Weights of a small transformer language model: 130M parameters.
Each number is 50 + 10 x the weight over the matrix's rms, rounded and kept within 0 to 99. Layers, rows and columns count from 0.

# up: layer 3 MLP up, 3072x768, rms 0.0736, rows 516-542, columns 512-639
# down: layer 3 MLP down (transposed), 3072x768, rms 0.0727, rows 516-542, columns 512-639
up516:58 48 47 57 72 56 62 69 40 39 55 39 43 49 65 59 46 52 51 45 51 65 39 66 62 54 50 91 50 59 22 60 42 54 37 53 66 52 42 48 27 55 32 62 33 56 64 45 62 63 65 36 44 58 43 37 59 71 48 33 43 47 36 69 54 62 62 41 42 78 60 39 39 69 54 42 58 44 42 48 64 41 58 35 53 57 55 53 41 45 54 40 55 48 50 54 42 43 40 33 52 47 45 28 50 48 41 46 41 57 40 41 41 38 60 40 64 78 45 68 31 64 39 58 65 52 67 54
down516:29 51 35 36 51 48 42 58 49 31 40 37 59 65 52 52 43 53 57 57 43 48 42 54 49 38 63 72 56 44 58 47 47 51 49 49 46 39 51 56 61 56 47 68 56 38 47 40 57 31 42 59 71 36 44 58 42 48 21 42 66 52 45 51 52 62 51 64 27 47 46 43 40 64 43 59 60 47 66 34 30 52 42 48 62 35 67 50 57 50 13 64 41 46 60 42 67 55 76 48 28 56 40 73 48 44 41 59 50 43 53 58 60 27 58 64 41 68 35 59 49 33 60 39 64 57 34 48
up517:46 50 58 28 45 51 58 45 55 48 56 60 44 46 56 52 45 45 36 45 34 62 31 48 45 50 62 50 39 36 56 30 42 40 49 55 42 30 60 52 54 66 55 52 61 34 52 45 50 49 56 66 51 55 45 50 56 60 44 61 62 48 46 45 55 58 45 68 47 48 38 35 37 48 55 37 58 42 60 56 47 54 43 35 52 68 49 33 44 36 70 42 46 62 69 55 54 50 56 37 55 57 59 38 45 54 67 61 29 61 51 45 57 48 53 41 65 45 51 38 58 56 70 44 32 55 43 54
down517:53 44 58 58 56 43 34 33 45 49 55 54 38 53 36 55 53 53 45 58 45 54 52 58 64 58 52 44 27 44 42 69 53 54 35 63 62 35 58 53 44 52 26 59 49 44 50 54 60 53 66 55 63 55 33 61 52 28 47 62 63 47 38 56 47 72 57 61 43 62 50 28 57 34 39 53 62 63 47 45 34 53 47 57 60 35 56 50 44 63 61 62 46 35 53 50 44 62 64 50 54 48 69 37 50 44 46 44 41 32 63 68 31 31 60 63 80 42 62 64 58 42 42 35 62 59 44 62
up518:41 62 52 47 62 43 45 49 58 60 72 60 32 57 54 56 55 46 46 58 70 46 53 53 39 34 52 69 34 39 50 53 62 64 51 50 55 41 58 28 49 51 50 70 68 40 62 42 60 54 45 56 37 41 64 51 45 52 51 53 47 38 44 54 65 45 21 30 21 46 63 41 66 36 45 39 48 59 69 59 52 61 45 46 50 63 73 67 35 62 39 37 88 39 49 54 58 40 55 44 40 48 32 47 39 45 49 51 31 63 49 71 70 33 36 57 52 64 49 38 52 37 48 54 32 71 52 44
down518:44 47 71 39 49 57 31 48 52 50 59 35 31 32 53 48 52 55 60 59 30 53 66 42 41 52 43 57 49 54 48 58 33 55 46 54 46 61 59 55 51 55 46 39 67 42 53 36 58 57 58 42 51 46 49 60 64 34 36 47 52 40 60 49 24 56 39 53 49 62 40 61 43 45 63 50 58 32 46 48 44 31 55 54 62 45 50 50 36 51 31 42 57 55 49 40 47 47 58 52 62 62 28 42 46 37 33 68 24 46 43 65 57 33 50 44 43 57 40 44 52 41 55 78 31 54 51 65
up519:54 60 57 52 49 58 53 47 70 52 38 62 51 67 75 44 56 43 40 39 54 56 65 65 57 52 55 47 60 57 53 46 66 67 49 56 38 51 47 59 62 50 44 41 45 60 47 53 36 51 62 53 25 37 50 49 57 54 55 45 67 40 48 59 47 37 70 48 65 55 30 46 53 51 56 48 45 59 41 46 31 73 53 64 70 63 58 52 38 45 58 43 50 63 77 63 42 46 42 55 65 47 48 43 55 50 52 53 47 42 63 48 81 62 38 53 45 47 37 54 51 48 48 68 55 49 52 35
down519:59 27 57 51 58 72 32 22 34 57 62 46 57 65 51 58 65 50 21 45 37 52 53 39 31 62 60 47 61 65 38 42 57 55 57 51 43 44 49 58 51 50 46 51 47 52 59 47 68 50 69 51 53 31 33 47 43 69 67 62 70 39 44 53 72 51 57 60 55 48 67 61 55 27 59 52 46 63 34 32 50 50 48 72 41 49 67 63 55 19 59 30 59 58 71 29 37 49 60 42 49 70 60 40 57 71 36 35 42 63 52 53 54 47 35 53 64 40 53 53 46 45 54 40 41 74 44 53
up520:59 49 41 40 49 59 54 69 50 59 49 44 56 51 49 39 55 36 54 44 42 62 39 61 29 46 32 25 39 55 54 37 55 51 58 71 37 75 39 53 43 57 60 55 64 27 24 37 54 52 40 50 40 64 61 55 51 40 77 44 53 48 51 64 57 47 46 55 73 43 51 60 48 48 55 54 66 52 44 38 51 64 40 33 58 63 41 54 48 51 43 38 64 48 41 39 42 45 61 62 47 36 47 62 50 44 48 53 41 48 22 35 60 51 63 48 34 51 57 51 43 69 52 55 40 52 41 56
down520:39 33 41 56 41 56 60 51 50 64 41 46 47 64 49 54 61 32 50 50 59 28 30 44 50 52 53 44 49 64 58 57 44 55 43 57 53 62 53 65 57 44 38 69 55 49 55 33 36 42 33 50 31 61 62 56 33 44 52 46 60 47 55 68 45 34 38 43 41 42 52 71 62 47 61 46 69 42 43 37 48 32 45 55 63 69 13 42 53 39 52 48 34 49 55 39 58 55 55 51 28 56 62 59 38 48 61 57 39 44 59 51 55 46 26 46 69 41 43 46 60 49 63 52 41 37 47 42
up521:53 38 42 77 46 63 38 41 48 68 50 74 59 43 48 63 49 51 45 38 35 44 45 38 47 34 54 40 51 59 53 34 52 37 62 55 58 57 41 44 54 55 36 74 45 44 45 65 43 57 57 53 68 31 70 57 57 49 35 28 63 44 45 57 56 64 50 44 42 36 36 63 51 60 51 41 64 71 66 43 56 66 51 43 47 72 39 49 76 36 54 66 63 56 51 62 30 56 69 40 55 28 48 67 23 71 60 52 57 30 66 68 34 53 50 39 25 57 44 56 44 51 60 61 43 40 51 62
down521:59 35 36 40 54 51 50 43 32 57 36 66 45 62 60 62 45 57 34 57 56 51 35 59 55 55 50 70 48 67 48 56 38 29 54 54 39 48 35 56 41 45 50 73 69 58 24 44 38 35 51 67 41 47 46 57 52 41 52 53 55 33 44 55 46 43 40 48 49 53 40 66 54 60 56 64 58 47 59 43 28 61 51 44 48 59 45 49 34 41 44 34 76 40 42 55 39 56 70 42 50 44 45 51 40 54 62 36 26 57 53 38 58 60 64 59 46 40 54 54 51 42 42 38 57 53 58 53
up522:60 43 64 53 29 61 54 47 37 43 46 32 57 59 46 58 52 59 64 63 58 35 55 53 53 48 61 55 54 48 30 56 57 48 48 50 42 55 60 62 66 71 62 56 42 34 57 38 31 45 67 49 52 62 50 42 45 44 40 30 46 34 33 38 47 39 54 60 46 55 50 56 52 50 57 52 62 44 52 72 52 53 50 55 51 54 44 53 35 34 42 48 39 56 52 92 45 55 48 55 45 61 50 58 40 49 36 44 49 70 26 50 48 48 57 51 47 47 57 62 42 57 47 48 41 48 60 70
down522:31 59 63 41 57 50 55 77 50 54 50 58 40 36 44 40 44 50 39 64 60 43 59 43 39 34 54 30 38 38 32 56 53 52 85 57 36 49 59 45 48 65 61 72 43 47 44 61 48 56 62 48 58 57 48 51 54 41 61 42 60 49 36 65 53 62 58 66 38 51 43 57 50 47 42 37 46 31 49 47 50 46 57 35 40 52 41 42 29 50 59 47 39 53 64 54 46 40 72 45 51 48 63 62 41 57 42 50 53 58 42 49 38 62 36 47 44 49 62 49 48 51 50 43 61 44 61 49
up523:57 54 52 50 46 49 52 50 46 52 54 48 52 52 53 50 47 54 51 48 49 49 50 53 52 49 50 50 49 48 50 50 48 51 48 49 48 51 53 50 48 49 53 44 53 54 49 47 60 46 51 46 53 51 53 48 51 50 51 51 53 47 54 52 46 52 51 47 55 51 50 53 47 52 56 54 49 54 49 48 50 51 50 51 46 49 49 53 46 52 51 47 50 50 54 48 51 49 51 55 52 53 53 51 45 48 50 49 50 51 49 52 48 52 48 49 52 50 53 52 50 43 51 49 46 52 49 51
down523:47 51 52 48 53 47 47 51 50 50 47 50 55 44 52 52 50 45 50 54 54 46 51 39 57 45 47 44 52 48 44 47 55 52 52 53 44 41 51 54 51 47 43 55 48 51 49 50 53 54 54 50 54 46 47 46 54 46 52 52 52 48 53 47 50 48 53 44 55 49 48 51 59 47 43 52 43 51 52 51 52 50 48 50 47 47 46 50 49 52 52 49 51 51 47 47 52 52 49 56 44 54 49 52 47 45 49 50 42 56 53 48 51 51 45 45 52 50 46 55 50 51 56 46 49 55 51 47
up524:53 35 38 75 48 49 42 65 66 70 44 54 41 58 49 39 42 40 69 65 39 54 32 70 41 56 58 67 48 59 91 50 32 60 46 51 48 72 42 49 42 49 52 61 50 36 44 71 43 40 49 60 53 45 38 44 50 53 41 59 61 38 63 44 52 57 45 39 38 35 60 41 51 39 77 44 67 69 35 53 41 60 42 37 49 44 55 55 38 50 50 39 75 54 40 40 77 53 34 58 40 58 53 49 37 59 61 37 51 48 62 53 57 65 61 44 49 48 57 61 51 72 56 64 49 34 52 55
down524:62 49 47 42 58 45 50 46 44 43 62 61 37 49 49 49 43 57 57 56 55 44 46 72 40 24 28 65 37 54 22 58 52 53 46 56 38 48 42 44 71 58 44 61 45 62 52 30 49 52 43 39 43 23 42 50 44 35 52 58 51 41 58 54 47 52 44 49 46 53 63 34 46 58 63 60 45 43 50 62 50 58 51 44 39 37 66 57 43 63 69 54 47 55 54 62 48 48 43 47 49 31 51 45 49 47 47 40 50 50 41 41 49 36 38 46 46 56 62 47 48 78 56 41 48 58 49 64
up525:51 39 42 49 45 50 59 37 74 55 62 69 51 61 55 31 46 55 46 51 56 45 40 39 41 46 42 59 60 44 34 44 61 55 57 54 45 52 54 45 54 35 56 51 57 40 63 58 58 61 60 31 65 27 45 63 47 58 28 43 55 64 45 64 53 41 29 42 37 50 45 34 51 57 43 40 41 49 40 46 50 39 60 49 43 36 54 46 70 53 45 43 58 58 48 56 64 35 45 74 58 64 61 55 54 39 51 64 49 51 40 56 46 20 40 25 35 49 43 59 49 53 50 47 40 54 51 50
down525:37 46 47 35 45 76 47 42 61 56 61 59 57 51 44 64 40 31 44 57 56 47 49 40 81 53 52 54 54 40 23 48 32 45 53 33 50 41 57 49 51 33 34 58 46 50 56 55 44 42 53 41 48 42 42 46 40 28 30 38 42 45 58 67 69 62 47 39 42 65 58 45 54 48 52 66 41 59 42 39 48 56 42 69 44 52 34 46 40 47 40 55 50 47 61 27 67 49 55 64 51 40 48 59 53 47 54 53 63 42 35 67 53 40 54 32 60 44 49 47 40 63 53 65 40 60 33 52
up526:62 33 49 34 54 36 45 41 72 43 56 58 61 37 50 48 58 48 46 33 36 44 37 31 61 66 68 44 68 58 49 63 23 19 58 62 61 38 44 40 55 42 41 42 38 62 47 27 47 34 47 66 46 43 41 58 42 28 53 60 37 41 47 62 54 48 46 60 27 53 40 52 47 66 56 50 58 59 54 59 59 57 45 64 34 50 64 34 41 45 62 38 76 64 52 49 63 51 40 56 45 40 52 57 46 49 59 40 53 57 43 44 57 42 39 51 74 49 44 62 56 54 67 58 48 56 38 62
down526:74 42 45 59 61 46 43 40 63 44 32 57 61 75 36 62 39 40 40 59 57 30 54 39 48 56 52 70 53 45 41 53 16 56 46 58 62 36 45 53 40 40 63 48 49 58 37 51 63 52 65 59 38 51 55 58 65 11 37 42 44 44 45 39 48 53 41 47 42 55 50 45 70 53 44 64 39 42 43 36 52 37 49 60 56 59 36 60 60 30 48 53 68 74 60 68 28 60 43 58 29 34 62 34 57 46 49 68 46 51 60 42 59 49 37 52 41 40 58 38 64 44 53 56 61 37 35 61
up527:51 48 50 53 52 52 52 51 49 46 50 47 51 55 43 48 57 53 56 51 47 51 54 53 53 51 44 49 47 51 49 50 50 49 49 51 47 51 50 53 47 55 53 50 49 48 51 52 46 51 49 50 48 50 54 51 54 46 47 50 47 50 45 52 44 49 44 49 45 49 47 47 45 50 52 50 47 54 50 52 49 50 53 50 52 47 51 50 46 54 46 53 51 51 42 47 47 42 47 48 49 53 53 50 55 51 44 48 55 55 49 48 48 53 52 52 50 53 47 55 48 52 50 51 54 56 47 54
down527:52 53 50 49 45 51 56 50 49 50 54 52 46 45 49 51 50 48 50 49 48 46 56 53 45 48 51 48 51 42 48 52 51 46 52 47 49 51 51 54 51 54 43 48 49 48 52 52 48 46 46 43 49 49 48 46 55 56 54 53 47 44 44 50 52 48 50 56 50 49 50 54 49 49 43 51 48 50 53 47 45 52 47 50 53 54 46 48 47 52 53 53 49 47 50 50 49 51 53 48 53 44 49 49 48 49 47 56 51 47 48 49 54 47 58 50 45 52 47 48 51 46 48 45 53 51 54 50
up528:50 46 75 33 41 54 41 48 45 64 46 45 58 52 50 50 40 36 59 39 47 49 48 70 33 52 37 17 57 40 69 59 39 47 66 75 50 60 47 37 68 39 65 36 53 48 50 48 51 48 58 48 48 54 43 43 66 73 57 51 62 71 47 43 42 52 62 52 34 36 41 47 52 51 40 44 47 53 63 68 62 57 51 47 56 47 47 40 45 49 40 47 48 65 41 42 62 57 56 50 60 50 60 45 50 43 50 59 48 65 48 44 59 57 45 48 55 46 46 56 57 34 58 39 62 45 51 42
down528:34 52 76 52 63 56 56 39 42 44 33 46 56 50 48 51 50 43 47 58 45 61 35 59 43 25 35 57 40 38 56 44 66 42 71 47 45 40 55 52 54 50 47 56 46 59 42 57 46 63 52 83 58 55 47 54 58 34 48 56 44 49 37 52 52 63 56 71 35 35 41 45 53 57 39 61 54 36 42 37 58 52 47 58 49 52 28 37 41 51 49 70 52 43 42 21 64 56 44 55 66 49 48 47 44 42 43 42 63 56 65 54 46 49 53 38 66 55 31 51 56 41 49 19 42 52 67 59
up529:46 53 51 60 55 54 47 47 50 46 56 61 57 56 39 43 60 43 59 51 40 59 57 51 21 45 60 80 43 69 47 59 44 58 60 69 55 51 77 50 40 44 43 36 70 66 31 48 57 54 60 49 37 58 66 31 48 40 41 47 42 49 63 65 73 43 26 66 45 35 37 33 57 42 50 43 47 56 55 53 64 55 56 39 42 54 48 71 51 53 50 36 42 55 52 58 31 35 48 51 47 53 35 64 42 44 67 38 48 33 54 37 69 34 57 45 39 53 50 29 44 50 57 29 39 55 37 68
down529:64 25 59 57 65 54 50 36 51 63 39 50 37 50 53 48 56 37 49 58 45 52 54 40 30 52 65 51 52 47 54 26 58 42 47 58 48 55 33 53 45 56 37 50 50 58 54 17 48 68 32 66 41 63 43 56 63 51 35 57 47 44 38 43 72 58 61 57 60 41 65 45 51 55 52 37 36 57 35 47 59 67 67 48 53 24 49 42 52 61 41 29 56 58 40 72 59 39 59 62 50 56 25 44 38 61 58 39 60 48 30 57 51 74 40 53 39 50 48 55 34 68 53 50 33 50 36 33
up530:54 40 59 49 50 51 44 54 54 49 51 48 48 46 48 48 58 49 47 54 51 41 46 55 54 54 49 56 48 42 43 45 56 53 48 46 54 45 48 44 49 55 44 48 49 47 48 57 50 49 54 44 46 54 49 51 49 52 49 53 56 47 59 49 52 53 48 50 47 50 56 52 57 60 49 57 54 48 51 56 48 52 56 47 54 52 53 49 60 52 55 61 52 54 44 44 48 51 50 51 51 45 62 51 50 58 55 47 50 51 50 50 53 47 45 47 53 37 48 53 45 45 53 47 53 48 52 46
down530:45 50 54 43 54 49 48 50 49 44 49 46 48 38 48 57 42 54 41 53 55 46 49 40 48 40 63 48 52 52 48 53 46 39 44 42 55 46 54 55 47 54 59 49 54 43 50 48 52 50 46 47 41 49 52 54 45 47 47 40 50 52 52 48 51 59 44 46 55 51 55 51 46 43 54 56 47 45 45 43 52 51 46 47 43 55 50 51 49 59 50 44 41 45 57 33 46 61 48 50 51 57 54 50 52 61 54 46 53 56 43 53 47 50 52 55 49 60 48 44 57 50 58 48 48 49 53 53
up531:73 32 46 63 62 54 66 59 54 45 45 78 39 47 41 65 43 74 46 31 48 59 61 48 62 69 35 36 62 39 48 52 35 62 70 49 41 53 49 50 44 26 56 64 66 36 60 36 59 44 53 47 52 45 40 49 65 59 56 55 68 49 41 62 52 51 74 51 60 64 43 60 37 48 44 27 41 32 58 67 60 42 34 53 38 47 59 52 46 53 54 34 47 48 46 40 37 65 57 37 54 36 55 63 49 47 61 58 67 43 70 74 45 40 41 57 49 39 19 47 54 57 40 47 56 40 59 38
down531:64 46 39 44 48 66 47 41 57 35 43 52 56 46 44 53 57 67 52 49 41 58 63 44 41 66 52 56 45 54 57 52 37 60 43 54 49 37 41 34 52 51 61 49 45 45 52 52 75 49 49 59 43 52 54 43 59 51 58 44 47 44 47 52 38 41 48 30 63 53 53 49 32 47 31 59 56 24 45 57 57 36 73 53 58 50 61 47 38 51 53 52 51 64 59 41 30 57 46 41 59 34 60 69 53 56 61 62 54 65 49 77 51 29 38 33 52 48 35 81 63 61 60 45 59 24 62 34
up532:43 38 23 59 45 64 45 44 70 47 63 53 50 50 55 33 56 46 42 61 58 47 37 51 35 20 43 35 34 70 48 38 49 40 52 52 60 51 34 49 43 48 58 56 81 43 40 51 68 53 55 59 37 53 63 26 56 33 61 41 52 62 49 46 41 60 56 53 75 37 38 46 34 41 56 64 46 45 56 58 59 53 47 37 50 40 49 49 23 49 70 39 45 58 39 50 60 44 62 32 57 57 57 43 45 48 64 38 37 48 32 52 36 38 35 57 28 53 57 32 45 72 63 48 70 71 41 50
down532:53 52 35 39 54 52 42 73 47 72 45 61 64 47 54 54 42 45 64 47 45 44 43 48 44 50 48 60 47 54 65 36 66 57 31 56 49 48 41 63 49 46 45 56 52 62 38 69 74 41 37 28 52 55 66 58 44 56 46 53 48 67 46 83 50 50 47 49 49 50 44 40 54 44 64 44 46 45 58 27 48 34 64 46 43 33 19 36 34 42 49 48 43 38 69 42 41 50 36 55 45 60 68 67 46 61 28 51 40 55 70 50 45 61 27 63 64 44 50 60 43 53 63 68 42 54 48 39
up533:44 56 28 58 56 57 40 74 61 50 44 46 46 60 24 60 35 71 41 41 53 68 53 48 43 40 72 51 52 56 51 44 70 42 46 58 43 50 59 56 34 58 52 42 51 42 56 53 43 55 52 41 67 58 43 52 59 41 66 34 34 64 35 63 39 39 39 43 41 51 47 55 44 69 56 57 35 59 39 59 37 58 41 60 61 47 51 52 49 67 54 57 65 64 42 64 41 50 54 41 52 42 43 78 54 33 47 42 60 48 49 56 46 53 29 22 66 52 58 53 24 43 41 48 45 48 61 57
down533:55 45 47 43 42 40 45 29 44 47 51 48 46 65 67 31 47 50 71 42 46 26 40 37 49 30 40 43 57 69 54 59 57 46 46 61 44 30 45 47 49 66 56 40 31 49 45 60 58 47 50 49 48 52 62 68 65 56 52 46 46 65 28 52 47 54 46 50 69 62 61 57 48 59 55 28 48 63 57 66 42 54 49 43 59 53 56 39 52 36 44 42 69 61 46 44 33 41 50 65 38 39 48 49 41 59 49 34 62 36 66 40 38 50 59 36 58 44 62 50 51 50 69 37 62 54 46 49
up534:65 46 63 51 63 45 54 39 48 64 68 55 64 50 42 54 74 43 48 53 45 41 37 38 42 64 67 49 71 63 50 37 46 50 52 42 53 37 47 55 53 46 57 50 73 56 43 40 71 56 51 57 49 71 69 46 67 67 39 65 48 47 52 58 51 51 42 43 37 49 43 56 55 71 40 54 52 66 43 47 19 62 65 33 69 68 50 69 60 51 55 42 49 68 63 49 50 50 39 65 64 61 55 37 54 51 43 43 66 60 31 41 64 38 41 47 50 52 46 53 62 56 31 50 48 50 52 57
down534:37 44 36 58 44 37 45 53 58 67 53 53 44 60 55 57 50 41 61 33 44 39 52 24 45 43 33 37 41 46 56 58 67 61 40 59 50 63 47 70 38 43 58 48 25 72 49 42 53 50 52 47 62 56 51 50 73 62 38 43 34 66 45 52 64 41 50 48 59 75 42 52 45 43 55 48 42 48 44 47 36 46 65 49 74 47 44 35 59 52 61 42 47 53 41 30 37 42 62 44 53 67 41 50 26 47 59 46 41 58 59 52 35 49 53 40 52 51 60 32 44 53 59 57 33 47 70 39
up535:56 49 66 49 55 67 53 54 53 36 59 53 58 46 55 51 67 57 57 57 45 40 35 27 25 44 54 21 39 59 53 43 43 44 37 51 54 59 40 44 67 45 64 56 28 29 37 39 59 45 39 60 64 63 48 35 75 55 57 58 49 55 47 44 42 32 61 48 52 40 37 29 48 51 64 53 46 49 34 47 39 47 62 33 49 49 62 59 46 69 67 52 58 58 47 62 39 37 56 43 67 44 51 33 39 59 54 63 39 49 71 70 64 55 52 57 39 69 48 41 43 71 56 47 52 52 50 49
down535:53 56 58 41 53 43 59 53 51 59 38 60 46 37 49 59 54 27 58 50 54 45 53 65 37 48 39 36 47 55 41 44 68 47 52 40 52 50 56 49 55 36 44 34 42 40 58 51 46 56 41 64 46 58 29 15 53 63 45 62 68 60 37 57 48 38 43 50 51 48 48 36 50 47 42 48 45 54 63 56 39 56 52 47 38 49 57 65 58 54 55 40 50 56 60 43 46 48 38 46 43 62 67 60 49 46 32 47 44 42 38 52 62 46 38 51 50 78 41 44 49 46 48 48 55 54 47 65
up536:54 54 58 60 53 59 37 55 55 47 47 60 53 52 54 50 51 55 51 42 55 52 54 54 67 62 46 40 49 53 38 59 61 54 52 43 48 48 48 45 53 71 47 43 46 46 50 54 43 49 53 66 48 62 53 48 59 42 37 53 35 40 48 41 50 47 58 41 55 64 53 63 48 49 50 62 43 56 64 65 49 67 36 46 32 42 43 53 52 47 61 34 42 52 60 53 51 40 58 56 62 52 63 46 60 51 49 46 54 39 59 38 63 45 48 54 56 56 50 44 50 42 37 60 35 62 53 74
down536:38 52 52 66 50 73 47 58 56 57 37 55 45 53 33 48 32 68 49 54 40 60 46 56 42 63 47 52 49 52 43 61 66 51 57 46 48 55 42 61 43 60 41 42 48 48 61 54 34 53 45 58 62 48 47 49 53 50 50 63 37 25 47 52 56 62 74 54 57 51 46 63 67 49 44 56 35 50 43 42 48 50 43 28 36 54 50 52 39 40 49 56 73 44 37 50 39 61 33 59 61 53 57 48 74 43 56 45 52 58 58 54 36 55 59 24 32 36 58 64 43 49 52 63 52 55 53 65
up537:60 53 64 53 45 60 59 44 54 44 43 53 58 54 40 21 73 45 55 47 32 39 59 57 52 49 52 63 45 49 51 43 55 47 47 32 32 45 74 54 64 65 64 61 52 61 51 66 38 55 62 52 60 56 54 49 64 54 55 55 44 68 35 54 57 38 44 51 51 37 70 60 61 55 55 53 68 54 58 60 48 47 39 42 53 50 54 44 48 34 44 65 61 51 53 42 48 51 48 72 54 58 41 41 51 56 55 36 62 62 61 47 64 48 62 52 55 51 60 43 52 55 44 42 72 61 50 72
down537:57 59 53 31 47 55 53 41 57 42 63 39 55 46 45 47 65 56 41 65 62 41 60 40 36 46 41 51 54 63 49 53 51 59 55 43 62 62 45 42 63 55 61 49 46 63 48 44 55 64 59 67 55 33 45 34 28 59 44 47 32 47 29 81 38 33 39 52 57 68 44 63 64 52 43 36 60 43 41 51 42 49 54 43 67 46 46 26 38 54 46 54 54 49 75 30 45 53 60 55 58 31 45 60 51 45 52 39 52 55 37 49 50 47 52 30 64 73 59 45 54 56 41 44 56 59 41 56
up538:37 60 54 51 34 59 47 48 49 48 48 61 77 66 49 47 61 40 62 62 43 62 53 67 46 48 49 32 54 61 51 55 56 63 63 49 47 73 55 49 45 41 25 58 55 59 32 50 24 41 23 33 54 46 38 51 32 47 47 60 41 42 61 66 32 40 57 63 63 69 51 42 41 49 45 47 44 43 49 50 41 48 61 40 34 30 40 54 51 41 42 51 61 51 66 45 49 40 57 58 41 48 50 45 46 48 63 41 52 51 43 37 51 56 46 57 58 56 42 49 44 40 32 41 48 50 55 44
down538:49 42 46 38 36 51 64 36 21 36 36 64 53 35 66 28 52 65 60 37 39 49 50 58 55 48 55 43 61 30 57 54 42 30 25 47 66 40 50 46 55 42 38 46 61 52 20 35 64 71 67 45 40 42 60 52 65 45 44 30 61 43 31 46 57 65 33 64 52 39 51 45 66 51 65 51 77 58 49 47 65 44 47 57 40 51 75 53 45 59 36 50 48 55 36 36 22 48 49 33 64 43 45 55 52 52 54 50 48 48 61 72 41 55 59 26 41 58 36 58 44 34 41 45 71 60 53 42
up539:28 35 59 44 47 51 53 53 26 46 37 39 47 67 49 53 56 43 55 44 65 50 46 60 67 53 54 44 48 37 56 25 39 51 52 48 44 44 54 31 54 49 50 45 63 54 43 33 58 35 61 61 30 61 44 50 39 42 49 47 35 57 53 37 62 44 51 42 51 47 58 45 62 45 47 49 37 50 38 43 55 52 74 48 68 65 58 47 52 76 52 47 57 50 64 51 59 45 55 57 58 53 65 53 52 29 44 52 68 50 56 47 43 20 60 57 47 61 54 31 56 66 64 41 46 42 63 57
down539:42 49 58 51 44 63 50 55 24 44 52 67 34 44 46 45 32 47 69 59 80 56 35 59 46 49 48 44 43 32 39 52 30 62 41 54 64 51 68 62 65 48 30 30 54 48 73 54 40 44 44 40 56 62 51 37 57 56 65 56 62 49 47 74 41 49 35 60 57 73 48 63 62 53 57 44 53 33 48 60 24 52 47 51 46 56 40 59 39 46 91 53 44 60 48 56 35 22 26 54 43 52 69 70 39 51 54 50 70 54 45 61 57 58 59 49 40 61 58 20 68 40 40 37 48 70 45 61
up540:39 38 58 40 50 49 46 40 65 57 45 51 48 30 47 58 59 63 56 40 43 60 71 52 45 46 46 23 53 72 55 52 61 29 58 53 58 62 48 36 55 58 33 72 46 38 47 52 57 49 33 51 28 61 52 33 40 46 60 54 53 70 63 35 50 47 47 42 38 60 68 58 71 48 47 43 45 71 55 40 36 64 49 47 36 42 66 54 37 46 48 39 63 43 42 37 51 46 57 56 71 55 56 46 75 72 36 49 34 55 56 40 56 48 56 50 42 52 54 49 56 55 53 48 52 58 64 61
down540:63 36 47 33 67 38 56 47 34 48 57 38 55 37 51 33 36 51 62 46 42 52 55 56 56 29 28 50 58 59 47 37 46 59 55 55 59 43 68 50 56 67 37 69 51 55 68 49 51 49 46 35 62 63 48 43 66 50 44 67 49 56 51 54 49 50 46 42 50 50 42 50 62 51 52 42 44 45 59 60 53 44 42 32 52 39 50 58 34 57 55 61 68 45 43 48 56 42 72 62 60 46 27 29 61 62 37 37 36 54 42 57 38 63 60 43 54 50 37 51 45 39 27 53 34 65 53 54
up541:44 44 54 58 44 43 39 41 55 61 52 45 67 48 69 51 31 54 54 46 62 59 47 61 57 62 36 47 49 27 48 50 64 58 43 58 62 29 60 51 45 37 72 46 33 58 52 27 78 56 61 54 44 55 64 44 50 64 46 68 53 61 38 29 74 44 68 43 76 66 51 56 31 62 77 54 45 52 56 50 57 70 24 33 52 61 54 46 46 44 37 36 43 38 44 53 44 52 33 26 42 37 70 57 45 56 45 56 67 65 39 54 75 52 44 39 66 61 50 57 65 37 65 38 43 36 34 52
down541:52 64 48 52 55 59 53 58 49 46 71 51 41 66 38 39 50 58 54 35 36 60 56 65 63 54 35 48 43 61 43 57 43 63 48 50 41 61 41 30 40 45 36 66 25 32 56 64 26 55 58 49 43 44 36 55 59 59 58 60 43 56 57 64 57 52 64 44 49 49 57 32 55 51 58 51 62 67 52 39 53 56 56 55 43 56 49 51 67 41 51 34 51 41 67 50 55 50 52 42 34 53 57 33 61 49 54 40 58 58 52 40 46 44 41 60 47 35 35 47 57 58 47 43 43 62 43 59
up542:58 50 57 58 39 71 36 49 36 66 59 46 55 60 41 58 53 49 59 41 29 36 43 58 43 49 24 40 59 46 46 53 63 32 40 62 45 54 73 54 48 37 56 68 58 43 36 34 59 63 62 53 49 56 50 52 68 50 59 41 51 46 74 48 40 38 46 40 44 38 41 50 57 40 65 53 48 52 40 53 58 43 35 31 52 54 53 57 52 36 50 48 52 44 61 57 60 30 68 48 43 43 48 42 56 68 35 41 55 57 52 46 59 35 68 45 23 39 48 40 50 35 37 43 66 56 37 51
down542:48 51 35 52 58 55 55 56 51 58 27 44 39 54 55 53 66 55 49 46 59 50 55 51 55 45 56 44 50 60 30 44 45 34 37 72 58 50 56 53 65 79 48 53 45 49 70 55 61 52 51 34 70 53 60 52 53 34 46 55 36 55 39 63 58 47 62 44 45 43 59 40 55 37 47 49 57 52 35 50 39 54 36 34 42 50 63 36 63 53 60 64 51 41 57 50 49 39 40 61 40 41 61 41 69 52 39 70 66 34 65 40 58 44 59 55 55 35 33 42 39 52 41 52 58 66 39 48